config.toml
parallel_block = true
beta1 = 0.9
max_grad_norm = 2.0
dataset = "wikipedia_en"
Each number is 128 + 32 x the weight over the matrix's rms, rounded and kept within 0 to 255. Layers, rows and columns count from 0. Numbers have three digits each.

# up: layer 9 MLP up, 512x128, rms 0.13, rows 210-276, columns 0-63
# down: layer 9 MLP down (transposed), 512x128, rms 0.13, rows 210-276, columns 0-63
# gate: layer 9 MLP gate, 512x128, rms 0.147, rows 211-276, columns 0-63
up210:073178129198126104120114130094114180076150124108105096128075097113095126130129137119065141141081091155159143097106169113114084135190103103166153088092127034074125174125154126125112215188128146
down210:084093116188151118194081143140113092103046094118120117127049096142106124147084104168124133094116118101169131090199187072106128116140142108164126111091135052120130114102156089124098168109152161
gate211:109094121135121170098155097155154155142079145096185157134096138139139146154162075167111163131135159143045108090145076132188168092128131114161154144090125142106131159100199109096110170062113109
up211:113152100133116140068114119117146119109180144192099157129139167121150101134097117129194097098174140118116166116103125123155114099141139130092066122054153088193157118098083083181082135113123099
down211:105144132119144062169113168133157121097180141162119118148177129092109175084108182144105126136110093167178166162147139149035062148139198111139146132148121101099117132133109117143097092152130115
gate212:209130081172112146164133102102079115090056165129143107133137162081189081132101192167179084105114160116151095166159162185076101153147117178156141139144099079161144086173110181129134105152127132
up212:086155121055101125112108149125084067142123172159148141122187119102186071165161173118148139082155108116137155107115087084155129153188141174112102080117095130118128116143127132115151107140123161
down212:102165138082131137051170135077124101089164155159121154134214140152164159165101193124087156181134063182168087160123102060092159136126127098140111129160183130154167127186189113158102102074127135
gate213:133110165176171169145134125152140121138104137152164096157118119127116158108107146143109132142151105123133076128152103123150121106131154097153138115134128136169174129133148163125172182082159140
up213:105154171117072126119149126125151109124104125188109111146122117075090116111166155156112141181135115149106077081115151179124139133120081160136126111147129105114107092152102179161115108107132101
down213:159096116108107123167188129133133193116195099116116150142111136144131136138134159159153096089128146139110164187133151092128174126106112131117113141143098146139127165100169118105171132133165160
gate214:119118133142180182146194192131202166161118139185153134090103135127118070172139104146101126113135154098134128095088123108063162140171066186175097157116142123144125138104218126095159137099104171
up214:150177112026174058095129184156147183176108105092114084132160150116151112114164171119154126122158089134166158109152117136155140147148128171148169097104171131121124146087083099050074044139131130
down214:083143162097154138153203082134083136168191061150125128148095138162149158187097159129118111130096157130043086142101115181070134129074111117187095138122199104061177093120116119116157113104124169
gate215:094129157095137135145166156108136116108129137125152143142152112141122162131142135109109091137121138170114135146126081160103155103124087075082159083000113127111087097141133166111125110129187053
up215:144091069092169079135181162100152101179115103172113094152096103130101146154100115171083153155139142098138159184115132169137162088125120070088117146104107083132140152160128134132110117113099150
down215:140149080130109200127136095121167100116132136207181126087163124152145174144094129128130171134147125146099149103081045185119103127179174164160099084139178084125105136162108111145168140183119139
gate216:119105132091111149147145163089128115114150110150077153099178154117120107147085181109105100121083095179167174136124151139075122156156075167116140074114175082116193085060085087125139189119096106
up216:076126109163119121119130083120128201078187146117189160121089104147121111093174071203174160088129140138109130141143161094137129148142126138086137152124132165131089155129178143160128082167138082
down216:126096170136066154068167113057119140118111186151117140120086098102108169102087143144121173114078048146142174142098126128054139064112136115149095139084153145135072129133139126134162149192121120
gate217:146095138124161125140151132037126158094092113153079124146141162086123101078061088153170110138115097153122126171129187156111142118133118204127136158122173179110169107154098097184159139065127139
up217:142110145139134039143108125089087106107117091167116125168137167106141167079146080094176122148160133137139154159142131199164130117125120163139090149098135114110103109094064150104164084076133194
down217:144136063127123107066094102127083142107115075147092129129157148117102168139143070114132156140159084126105144183161187199146142139140120152141114110097141127125093124152048164136146106026137139
gate218:103103118156144134137152179108155148125099147112085149143158129106153130100092123131149135171105077121098112123125165149099097104153095159166186066104164146075134163152120174093149159091144109
up218:157136081084157157120094076164125149179187172132107106109128125109127147103142115159103104123176123183192127088145092068152204221078142074089068149157131129139174088054103121140129134175127144
down218:107136083089140115255118092137144184163129129153069109102127142130122127121157144103136099133109081147145150085095094125093174146083089092119115133141125126145153108124127147132116133180150127
gate219:072142154132155170111146118155129134068120147158151153129085150142141119093118124085158112130128055132095115089147091134119109122167114131120159111117160101155082132092130151090132138084110142
up219:136141152129147115142119150110143127170130084134164121085174097121125154089108151161082123150140103164147180118141156116146125130154077129126111053147177096128154127148115113120124132112152124
down219:072141160113197139158138110102151167116123112126162129095059126113124119061155082103142120143159083138116117128083162189172171140156170113166105128097205123114069122116116146086148149108149128
gate220:147128101192140105128144171150179145100088191168068129097128136058102154147127113125166149105136164151131164102128097135125118105080067175102171117146102111115134219090162151111152099107146109
up220:194106151139110183132158151120144120094135162184157123126109143095120109134085192150218171135076104185164182126094170049107100098129107171174128168093128117045182117119147120114140143130100103
down220:133091098110135131180146120113108124161128157138072077143105129115138087150134157079059147127143134070137166064091118138163087125136148139092132134143120186154177137124065136182099180174098139
gate221:115158203125128188101119128100093155132086106154170170146063109138136126097094077134105084214138074115105108161142122134121104126167188104132106083160109080173169155161168153122080157086155111
up221:113140121163147115137118094128185169115116138133118085148143123209114133170105152112169121097095101145137145092104095070106162101114110126108078134129095170117155124079164090172129150185068159
down221:102168097138107079213125106139164166126147112125166134117108120081115126110139178093138153167135146177144128163138141177121128126129140145153139125160101132127155073123098124111132088146137146
gate222:171128127182086125174161167141142107102117135076118075110094125138143141093087135147125158122132075113148140109143122097093072086126129082118188102142096127172159111136121102127167126121027149
up222:087152146105162162117126153175115133121146147144160128112147124120136104075045153115087136160133120171118107066129134077103163151189158140120107122147091067135138128148157102059122112141127113
down222:114093140164201133170148112143063188162168106173056142137125145103215122157113102115136100132132119105080193173147196120131184144063125148137064100141132118164077121160115124070094105094140132
gate223:119118161184114130195064115132142139042173120136103090118132148084136153135132128097116116157148145133089158127122117130150142159096129041095166143143127087119131096127127110097131080132136136
up223:131137105151142136143129111089089058049149082124081113057160114145181124123132117121137139175122147143111126087133098144105123112181105115102155158118120109083113134126159165165113134135134138
down223:065099084153100134121087127180168121109105087104140110129098107154113163122132131170148103106133125135062155109145150130121127113109202124219094135091139119131078120083100156150146132177175141
gate224:100140156117130158140097140107116148127103127157107108095131141173136147073130077098199149151084129110088125119122115146128097117081174142180150083076090127124058183132075125172193094118143091
up224:143170103098138146141105081192179143134113172120116142133121131201185128132116149104149113128124121125086161076116104114148139116170147119088143140088110107118062129105140132087125158139119114
down224:148123182155120072165122174173106144150131099075128120170113136193139109133128142109110179101106113120148162129182109131147126147131095105157084144116090095134121112114119151086139120103074093
gate225:165203136134129111131160143086104131141131177100142119164129078130121133158143097137067155179186130108139152090131102177071111086131089141099128152149133152059127160128166203138139164094079153
up225:145122106136123112156131112149120087090109077174107086118150101129174109087136131086146097140161122141090128162121163116124174195146153099135082129124109084132026105098115079175126111200211116
down225:164212107120109092127095165119064156104146140147131091121154163091139151143148125156125165121138166108140100086075154156142117126200139067158107177089108091098097152140135127109137123142153152
gate226:126085167138077153169176110119125173082080067140174053143116076126107121064139085137099096156119113088121111139156176161087124146119145050066183203119190158139145116128134158096126131144105163
up226:114119107212156134132083125183160164080104162157131134140096150103132130065057115070113183126138187148122150123204116128150171103104072132096173162058141177150077145084106100111155161147155093
down226:122169065193161105105094113130171137149087110134126110125047120133135144122142153153159142123034144135080081123112143136120138086095113163131098127153085146134095156078117166090148107103050137
gate227:108154148082129103108206149124115123151149106120134123163129148124095069124134103102132139122140137148152144108125087170128127132127128140118139119108102141136105081140153175125156153115092095
up227:154135111146147062095109135117136068120121149163168142134105139084128112096097111193106097185129142113128141127138135088139069140132138174113116097153153168125127119079187140135149117087129076
down227:141120125113088110152108127127142156150158056122100132134149108142164168150125154140129097176082139143149157127111106126066195186118127082139091155162144105095139125161083115124127106144166155
gate228:115102152166110135151158083062142144113138152097184140156119102134205130137063145142158146100113099123169123131154115153093113135094138078046201119096146070135169166114114180125129181075067141
up228:149137172055119174153106112166120108146098085169123220098243127219066101077161169102080110149138111134096137076128161124163165158143087125094081149083165094094122148127126122099169132154146098
down228:170134176094132179125110121101121211117140117126076120047191147143113096009158124171131052134112091121085163145081121125137160153127082115134021140102205154129080171185154121167196116115102082
gate229:104121165110117157151149144137127101123083112132138105140104114121139134145114158108167167133128141149090094128157131147110135117139110138115153151103178105123155169102127106156165128127138169
up229:121154090073140100154149146152153130140128116135136100110142167089143168130178150117076171111104127177107106123140116133132150159093139181052117130131169140134114159136121094114164145048142127
down229:063137137162121115155134120201147131108056136120167125166161148148128099119116142132114142193167119126156101117169133102096150172112123097121123166139137095184151161113105133172183156103156125
gate230:107110158179164152129103146140148104098119164117124181099095127142135119099120107123140138187146106159116123138149122173131093137139160132143147125106118126141133110098117106165178133128121115
up230:106121092146144136116151143124155126129099129125076105081117128129173168164169099133158094151126094141172152084091132123113097158127144110086121183116144171097147102157111171127118126104078156
down230:073139155094120120065113148121181115098077176126120187140144153134131118138090167100159156202126110092153122077147147190157099127133092140111107128141150199113112132082109099186148167086104144
gate231:126168114110128215134166173176155142115111206173136096140111122093117112134106127143082221141169131173118127133112135122051130131132066050085077085120175181144132117143140142103131103104111120
up231:089068147098088086123240172150135065099136122113096099090140208102165143174161097094089105087067107128125142142110195130122038102074153103093149119106091150087103108157081094089155140140081146
down231:115063142119111150124152200197137099148107139084138143084129130102127158068149104116050176091077097157108111163160119149164084115151165123153128160115096169067128108090122087145172109096156112
gate232:139164136215206150132086148105157111106089126150163143126150148126116128078134119207098120138111085123129100136164157105122118105107119188106184111169093115099167153083078117095122177202138152
up232:111142102100112144107150119090141149118150084135165157139116142139146079172127103091095079152131170122125144100079136061164215067120134123131181083130174117138120104073140164110145110122153152
down232:159129105167148123167102178107173102176084097143172127096126135149140119107129152095116115145077175151184042192143115104114120103073101172140145138132119108153100120115090142088164149122115176
gate233:114141187133114112157131097123116155096142141115146107117143145066119126107094157108165124206089119113118127156174110143100088123139095162173166093076142113110136161139078163143198114140068102
up233:108126161137130088117131129101165123128133079195139162169117078111112132155164096214137135156152089159119155166123178114109100133167091080126088093140134162180133168160141147132115099102120139
down233:105181141150123148074152186162092152114111196130150104124138130083091088119111118116146127185089117156104098140161113141110094091115140144117181075148095156109145083149124120192139134124083156
gate234:038140053155155067165075118121130140079173093153130125165119149084109155131085217171128108137118141146109097094142115173177081109062107104157129188131128076139113158159174141180137052196108177
up234:128121132112114109120118132075183144110062112097168098117129147153158108143152154159117167115111138148102139172139173141116149102076078234101153182123143066098172099140098169033066136088083110
down234:179083066068190070127169151070106080084119144073086121144172067107150173144133105131142163128146094102121174172125143137103100141141184156092144109173128152093174077109149153126143121216088133
gate235:113114155119152129121156082063106133116120080129187124097132130070115077130057093192152108118052117162088175123170113180114138139139184112153115112138123153137134166164143120087162116082141139
up235:086124132105124110129112143122154162141166126124143090166133134132064135148068153199122061098098130075144109102137102135134185076128139160183113137199146082144105126104087149147155134151114127
down235:123123071116103105053068113183145109110121138136118127133100148115110169136045163114160123088101127138142151123127149147176147065138110144125150176102108111143151105122098065102144115072097077
gate236:118134103080120192123110117121142116148121115084147100098112166095105095131168118158127118109135119145096124131121108153127101144148132098073094117155175108183119137096205122137105102150141076
up236:095072129159150097149138161147092112134109110157125144110092112146163160129162169114093093085066122101093136168063159148130145155095135092145172109162106166118062099131130134164099155151129146
down236:116133120071135135128132136179091098169098183120154138095080160136147083148132137146110151111133120107159105093206208143119103096124096076117125153109189115126107173109187111141084186146117139
gate237:103098134189131124152162115092154141140082137141161071102133116082097137065190104116089159127125062155129122074127170172147089132119150076114138107146203170121144125086150140125109115116131134
up237:114101119164109144154085154173202137150130157190130162141113118134160113147113122102136126120098130165085066162133117149142131105148150078093135166070094119112124144122122105103071120160186133
down237:103126139110066108046128117183188140078114125123125145136131104112140091150163121121197173118129164153128127116131169159125149069170093076085181128166135105096130145146119147121137101150077114
gate238:139118144126139144146166158111139091085107131080110115066172092110101161166123241068076122141097117155114135191125089112088142156081147094103134187104112091107072133135143147090208185165116085
up238:088122106153185120139118091167123184179138138115173134163122110119160093083161087144130127109113113122161108167094101168107106093128137135207078091087076183162121136096127119132156096154104161
down238:152144143090154136136070077189111214220145137154170136164080157128127126111123031166150163168171095177171112112138127151129104053137172156108135135093121175156139118104122094100144114148133175
gate239:140134134067099152160154215122139110100065144119173139045092160116167058125121192185120146139157134124100181172135154200121149152105151148112131112112164105119120131119151088068109102103185136
up239:151109201089110134152129110097069127043068193108083078112130145154148143106104089137075135105179161125130102180136075177124141138172101143121180098160169046127091091171159161189108100150207115
down239:154147095095153091171140178127125110120186088106145118147184046158135151145133177120078069114173113117035136078126127108134088080151059152146173148141132099170063109160086100179116121191171072
gate240:099107109139180119138188176132134097062158156123146126108064173098124162086132136151128147154107126168095181086155173091110197114144122132115135121136118135063095136126105106133110090150157155
up240:124050103155137065143137213183055071117157215173091090107121138164141158160106148074117072181121192106115124122133163189160115121108125111143153170178098146144149083173103162138140131115134158
down240:148084111164122059176119184101060105141076139143093104112152055110109147135121126067179091110129153140089113189205148134143100159081097141118128196150176090191179082169106225126078132138166195
gate241:178199155091094142176093167134148075133076135111119135133120180011110108140089139185089120162160098135115106140127129091139076081158098096143068105192168117158219123118133146094176102059102141
up241:184177109155119113097145159137112148108120053116100098146156163135142132137147191136199133109126227151192128170139174164188089156060138097078178109051140166144181039161156154108144152103133117
down241:153126139056137166160095092108175212085067094105107129151135110149145117148122099223144096106126160138096118149097102119175110167099145092109113148058130162144106170113107146143091145115159144
gate242:126145175069126194134144141131113167089077138059094124150174122157114100140110111136154078181137140143114132123133113158119116148085133105162112111075181134114128141146082125153131144076141113
up242:113064116120111142090110129091218113110192082116135130134121200152134090101129098153140190167144102081134130117154201119109126069162088120042032150157089144171146145140225086135128117160080139
down242:117114125112158077120140101133145145111140101124158101141129182137143140208102184081087098126118105170108131089129170064089076152149129130161119097146149095177091127110166059221111118153127168
gate243:141072104137136144144160134146179173116098158105074094085078146115124078078168143152124121140167172151098166129170156157097128148197084140169150110133143074132200207100147085124071181096101160
up243:121157149154128145102104134122060122107152052081127152116064151141179130103111110170197113138146068135093157122133151101116116102150135136131096105139155175090114091080138165140094123133122201
down243:134159126148048092103116132165097137169110109191185153171147108070118115086112051197052131134116088087145122126066144121133135166112108115142106122123146083097138155121167113096191102181150138
gate244:097129166122132159144112136116180110162125116151117146094129098068117076140162109137130138180154142107086142163151137154087086120092130102095129144077153217105137120158124096155186164144093115
up244:125078145081128119173148114149100134127128145152111138134106133154124120077146140081122106133084193172137135128136145126099135154111155133191069171100143134077113088131133104117141102145209155
down244:104104098126100160159087117117096143171164139137119112090162127163118212199112135141122096118153153122122162137121138141123115119170139055151144127097160140111122138102096150139194122185251168
gate245:177141077163132155145091092105135146120217095063119169170173129129053150139153158160109136141148091102143139091132126147156139136181135076173137124101150135114149150134174145141141122159069087
up245:173139083125113161117080152128091086139078085130089055093150158161109122147153127120082110106105133110137074160108129090096042116101134138096142157117123127148140104173096077145126150152113104
down245:085075139128139177130114144117144140116186140129111170148125155115120116153150138149137089133160141173149163090072106192126168139098082105182138191157143108112162184121131183179143053181112187
gate246:145156122152153135157185153119104143141112054116141175145163152111128135108112113115169150170096101129096138123121148152127125174113130108131127123101075117132157166090146137186069244105127113
up246:139110139167048140139112098083100150120076135111134093137120114070141119111175166121117127147147163099129087127110137175105094081159180190088136171121143131189122136123135122142106144060119148
down246:114130122139150127049126139109156163090143075162094104179062135144196122145125174120110110167132166107113077138143146150128149094107133121145181137153085139149159105124167086159142109056122112
gate247:140098140080087149133103129128131166153081108102133134150108114127158136108123146157117071171118073224090123167152139185132125104082151111145111111118162078100102089156107150184105094122146099
up247:131096136103119127151115162120145090101139121185129076144100072132187165109158137095119168063139099155183091152138130091143077078124127186119108161101072105133035220128124137144187105068158118
down247:103103168113116178072150174102132218125100116144096133142111146143150142131128130110152172151133066138082143141118139060179086121186137195100073091139097110121078165163140124118162101073132095
gate248:134135144081149138144152169147171182138154110132109135179137122103129131090162119141092107128147099132113113121117116140082122081169112187218146090118106195073077177189147134146167088135145112
up248:113202159110122126110152209142085159070158148174060136091200133100144093138126110108201103110082218128135142178109117099123094122088153114084195122143192067175147177101117108116109146149178141
down248:126137086157175139187153067155154130210136140104113099079106208093100084145183117125115152108130121124180182164107174113091154142085132161091135116106137094164154158137200163150161155051104175
gate249:103165144100134085170097212124083147122139145109096090160111081092125111077065108147153046190144109164091124128214049201134211146123124123109130105141133156137079114185171131083143096136152136
up249:084096094129148112118090130111087124127139140166141101155103144115108156104112168095098124046149110124140125108106080092176112145156131153069120154152120162196148151158156055135114078185171148
down249:109132152130149152110132068170156093115106077102177184150114147118152138141120174132136180134115127121116191075100106078144144149123104069127149143099108095147158136112177141089161202154121155
gate250:144099145140110080139219111135160178112141189139161120125094109135113139121145182160150092108164134079134196102105153065146124155185124140056119131201181124211102106140180069100122143152137129
up250:154141093141144074113091112117081149125139167129126096063171149126128085140070145119159106150100105136099101119148106161117120077107072105120196140054185184135122170187140116124117164086117092
down250:105175140126173154166177076147096109122115138130182120147130193185116129148095139103140108084085164096114136126091136117096103089169098133115096074150122108157170093102090055127103073156083105
gate251:114139095091084132142134121121107139084132125105158204154111134092097138178152121106141082141132137120102161130125158165068126127129141107131118122029120148117166119146174132114112126174127127
up251:215200128175146109137115105164106060124112121091115115130131171093154146158114108111173109100143116134138113105135124163113076119102075147143143098120123171157104119123176100130152072172121123
down251:186084136107066140223159124153088105170107104158122132070135112178182111125059096133146167096078124151119099129119129153160170165097120103173180125099105184124113062137181157103140141128126127
gate252:167137132133162172161150189107130183080121189128092114097095107143123126163106163149172091163121116121134146154187136142151157086164086125104140158153153165172173096165097114188082125160119135
up252:114115168126120117163133091123095108166169067113139105176183115082106113070162135113094171148124068154121110114141186116103141166119128133185163101155085102050153128134103132087096091143123116
down252:162136110154137168168129156137172111121109136111122131120082093123173174114129130174158174125080107111189137128143171179131119180106123110104144177127100159159116123121192181172131126143188149
gate253:155180111154084111135158119139117124130140097130154111093088153137165139147085097176099029187069187131100109131148172167065113166143150098091097153081132151129112097201127194144151133108161111
up253:133083085158162088124066152086131082136087174085129137099087118128154167127158107108166141096107186097097113165169192167163084119128105115072122164116112166145143128079146092176147172122045172
down253:092172125193169086166074097105123145214136132161153070149131142164138112132135107118180119133096096097163150181145164122171122089074091101127179134186122144123066135124154155159166161178134097
gate254:137110142154142129172156091091119104120084137107181143115069096110214116126099135083074092110118085178072125185136131134091124170176115187159125114072186142097157104131090086146126087130083142
up254:071106128099110154081107137103124151073104169125160143149127141089132100105136156092138210158141175115139111166165133119176111133131105094165194125090109146192130144087131168108129107100115079
down254:149138145110088150055155145140151167111156136130148093113137154092076106148115119114160159115082091132166126159154174139156168079144138159147058144105177103142124160104130161104176162184153083
gate255:129151099087152154130200184141171166095066123127217130123142090116148090171122165114139127140105106123117132104209108204131184158125126082128093144080122154108169128142132119118106174126094143
up255:112171119120170137111056090092099142115141140125130154124084120164137142109102116160175133133138131113114105114158149143169139100125115065142087127087185034156097164135149130161101099170131100
down255:110125096148154072114074133155115122158115111118086157192124128109118123123128130145146114111151159186195167182078140116101100156138143150169168146162098180161092123117132128158155130177124125
gate256:083131156138068149137070109118135147104109128142137103151149188137119041101125161165139095117094131110149154141153136174144120151121095157177169107109183116159157180105194153086135149157153108
up256:126095089138151128149126091125122211105128081075150135109089081127123127090138165156114131090138108072092127099135140110109178186182116125112118141128149192149134123177106175088113155118141106
down256:126104137118185109075145127134148126094103108168170147138140082118161157116111155165098135173134143085137148123099130174128117149175121184144132095130134112127118150105158124135103105138119045
gate257:119107142132121130153125111150110200129174126149091109168139142068158132103102078153117103128109176120137132183156151135143105079082128131134132123121129100153144128189167141158164081092135111
up257:135156069151087117136122109143196095109126115128118073147130111156148125184104146189099111097123136117121127088136129128150152142137136163122148088106181142089089168138167163117120113132118109
down257:111183143145058095126132160147142125208090155098109136137126165100100142134142130161113130110128109141153111139161126116086123152186132126170106096110141131048122127135112152158104133134166077
gate258:094138113127157151133126167148160123069131139103141122135152175144114126142115115141155138152168213108116044117148247103121214092150138098052151138114131146147113178087107143144133213138151049
up258:133162127108165082120111127089095141156153084089084094104118107099077102146141155118113072205121112111074190069136166192066118113097144183126128114100084135117157083143174101190168070110108124
down258:142132142153118136167176113119148145129097186130128116123112148184158153115178083107121109158132186158158073180106134100087169156151075088105104120171142159119117136076089146129095209143103070
gate259:142123140180113112186153160122116172134124123143180193069063068093094091073088136175118104141095090158115170094185105116133190163142082134137144126132142121120201149074187069071141170075068172
up259:141113141117134160149190185106151137202115095199110108162160117075109112166099134151140106178174095125113138115094068127146107137187141094082110044140077141137161109180083198037098122156047119
down259:098149089130126096183138165067100152194170133126077095140163111121124131122153149133144173152151079169125143104132135090145158153093143077161090063144101119128170100164104079095102051135098098
gate260:130121139171151134114139106108124069127069161078149156088101119099173140109162100144134122115060080123099110128163126169157088092168129153140137115069111108148119114133122159143104138090120125
up260:130169165168168134133128172090131100166100118131127108074125084161100050116082139176146137203114133094103193115170155106066116141121136202148126098082146139140080130124150117141180128109118079
down260:124125158153140132044134099129140032133086145137143172099110129135124138142156112155127140193115108091131100087123098188126100117142156160150145148059139125145093140140123183147137148064081080
gate261:130123139143179125130129159129074178191083161184145105124141127114123113104113155209093098144138119097160088114091164127113148091185100060135126140167149079121132181141139185107101134120117111
up261:157146088124117023123098151131106128144124110113125129125108153174147117115174151218121131080120089162154116127121167116140110091212116080136187137160126117103092139117170104123144155100118125
down261:023122077086167102080158098093130094144145152070112139130086118142079156136209110111082152119190141118123141156150153134128121135135150142146132126112092176180122121086136118110111105135158118
gate262:102104129126081173131154167156092133088128123108149113047102123157153104118137148115157137123143048117107139111202133156030101151098159171148096104086075091106017098156188110141085116105150141
up262:133131152116098141167053050103141177104128111110148144131138122095167184115081073084102122114123175165143186152123125159144088192133096181151178147041137125118175120085140145134119062164139089
down262:131107107132155128220081131106129112164140123134120124118097150162116094127111108168126143128087149122138161130128162118155152122094109207135167109153151168165118110098091141166146103113135187
gate263:147103100134112128186150130155086110039167114101112152097170099169179145153111156181110139138049125112171196154138133188101185124113111052125129137147160121127149103135101132155140167119139083
up263:092136117086104115136099091069135101068102102102085133162065096120044156126108101134142156095101137115174146105119168157060097119138125101080146146106226074145073112140161105101138166126072133
down263:160071092121166106219108138062090155099119108117116110064120146149096114152138182116123070132116240082108129156090120173113174083142160119151118107137140096170165137129110109150180111104144121
gate264:171153122086171192204148152095113131183127108101162149103143170124175070106112142110172111102089110183123186120177077121148155173152109133142156059173185125096130158116150072047166105116151138
up264:153101105140083075103147114186117137132098058130131118112169166127138072143084116126123163154080102073180138096128129113094080086099185179123136125119067156053170136104140141090180137119146114
down264:171115139141138161120134085119091113108164145132162111139113119077077152119120157189172128124133158086103114141112080129204135149115109148096173115140140159077111106149075160089100143169158154
gate265:130134143132171126141179141079124109112049095118103160144129146132175082088114092106116132215128105144073155169114134133156154120148113067108134235127142109107132139152116162062131148115067112
up265:131137089117140140111124149073118124173141135071148119104150132095181095140059153111186140156101086125114191100130028121167082173093107140153199066077039092066127155124186122145168123143115129
down265:154142164133090061148158184138131126140133095077100078151111070062162132073081178131194148150136026057159169115115085137198145148104137115074092103138146132157198154097148139176128149106163122
gate266:102112100157122173137079110135146167112107138168095099098123136114150119080141148165160098118110120124147097099114150096179079121175146096092188111065155128162134152100121134133063122132132100
up266:179111132187157122130164134130102130118113039121153123130089165127147119090147092142136138145085118211139112123125061138180133075092149097140200146126099152166107125145071166133076124120136162
down266:084141145084183086149079086182177074098102125121091118117141125101135096103174133145089104104167138109111202091187154143123189071103088191167094123142133192095119158152075110074083116135143140
gate267:159146134142114135170111191077120135135129134073101100105116177153120115124140180180181161132066175160147143143141154077076065117117151157108151104129218107131112123187093055076155109126090115
up267:165095113090081116111096195136145197175117109140131145118157037106144101134087122157141136145073157105048104122143116178120080164098120198119093117162106121184150176102121158097135151167155095
down267:108116150137155100143121087187159124171107054053159147146132141078197121069129094116159155147134108106150168146151103095091167176147137141171215134103053183123137078125146105063125174131117120
gate268:159121145150155150162138177133033169115133150141082122134128121035094180099076132119134092127138158078102108163163087111119142136106131122103154107109189093186139171168183118145130148147118112
up268:194144129104127117137031114110121134128087078116105184137095132172100084099044153140050092073149135067143064136113123121111137143104145121194130132121153172197178092131149154105145088117106105
down268:130068065168079147173091120189077080148135053160095123136085096169134095149171085140151156149131145110145119112129134102141129095171123123159160125091175157112138108113160147120192094164120088
gate269:191142126169173090160105169168061129108124158123122161094142121168120159126135127196092096172111142159082124175116164141059080072124092207124182138100125131187092176126120131125163159119102078
up269:097078115164069054114127129172113133135154064130094117172181111115128092140098115129101070140124167119104117094151159104112172126200091138113140121147103165139079143190188151119100102062120092
down269:140124144083140093138103147201088159110114142126109146123100125170110111065123150146122074167182176197109163133075140087121139134205137147143132115135107072150108132140092131121074138069139169
gate270:156116144154151186156143151070149104117120175108173143109123135106161117094122136126129132202154129131103111103120133136117123099193124104125150169111133111141137161112150147131144074099111094
up270:102131146128171067161101118140123081134066141176156153115103102132163089162088145105150095159131145129120149147108128133112120123120138174152075146113125109145161146178151143066127108166128174
down270:108087148166139140128187111099131053101145190132119175081137110102187143156115084086151143155119097149111122142125192196129143110101144186134149165112151160145117125133145151179134148092106123
gate271:137117145180128132104125081092092088135107104162104148146141088113121131111159113113119129101115108100127131091113119136178171104138133127149119132139104134117172102125126176122119164138113160
up271:095101159193111123097111105200100102125097071106127181144094119140125185136194111137152100132133111140103122098123110173124100129152125114133078042124116118132167085100119115110082150092165111
down271:146145149090113141157123145096155216161171138105121120157122123099131119156107136165119151161145136158156140134131122089099162146125111116115141146157160118068151134131120092107159112150149132
gate272:115132139129169089115184104151096161142099118084165153120109139188100110133135128170133151156104114173110095158151167108084168132163223115144196097136221128113089150087146127123117141149100141
up272:125131125088119113178166114116180147172176120094145168090168079075122154097122107134108058162162127145125122085124121141149172152113126096185052136130093160076129127082164148066122204105161099
down272:053068178184154111177166165115152145087149131105143098152072126147160108104125122163124117134150176156122143101125114126113148152166084123120108079137147140102115124221196123140110197138154091
gate273:140134122130106218143122139094142179124114150127121150125122082120127132130129115163165103184143139150073091094151183102125159112161083095079142129093116055170099209141138097126082197093137142
up273:098147128122159098130181086111119086100177124106113139145180078118186134150125143138151143164117093133150118135079106128070180079166145197140083145100113074083101180134131115218118134151084153
down273:194177112091113120165141155131103183145106037124150110090106091135086100190107152140131123110076089145160051120191125082100129100130103108061111123126151104181195104144147164162138155125164101
gate274:156136155103141103154160146133191091139102189118150129143119095076107114124130110151137183143149115143159155161128131130096074098113050124016125138157089204032155123116195149163184093134056098
up274:124098119103125181114176125096163165153071202105098138113120129115143089113127163206103105112135060148193107176137154090139117113130101124107059117123082132145163081127161105159108102153096113
down274:179141121085110154038126165164153106112149196146184154085177135123140204141168186167156199144069129104150103148128157100166058131089149136097074147130104171069076124073135154179116106111110089
gate275:093165119137129124204095168143061104112094067055218172124163177103117121115098158133156088154095133107102114097141149226062104128102113139140162163146136161148093171089101087095183150136102153
up275:100116122077131135117215123184150099077107085105136127176162142133096111100130116137080084179137114144131132174145132124100110165127136057188143125152117105117183152085162125113139157089087140
down275:150172141139105104136115098116125060099118153145159056130140114142135131151142087144094131145104083135113092051132160179102121141127164058135115144120103164135196065141087137139161153111119106
gate276:179141089134156091151119091130068129107098163155106140094107203118128063113181095199179158187103126213143081085135130171084086170126106142112103031115153184120200079127150150118206096155105093
up276:126144081160083113181107135095100152141133190110139072118150132124128180113142157165108096116070105183153102149136157109159079201127112094176157090159069066101135126145152136121091096192128197
down276:144153081197112121075138200142130073137156144167145132074169165110126124125128181179156149072103134114110104165135141103105114160061110110097075110193117093132095092115121114041097149153186179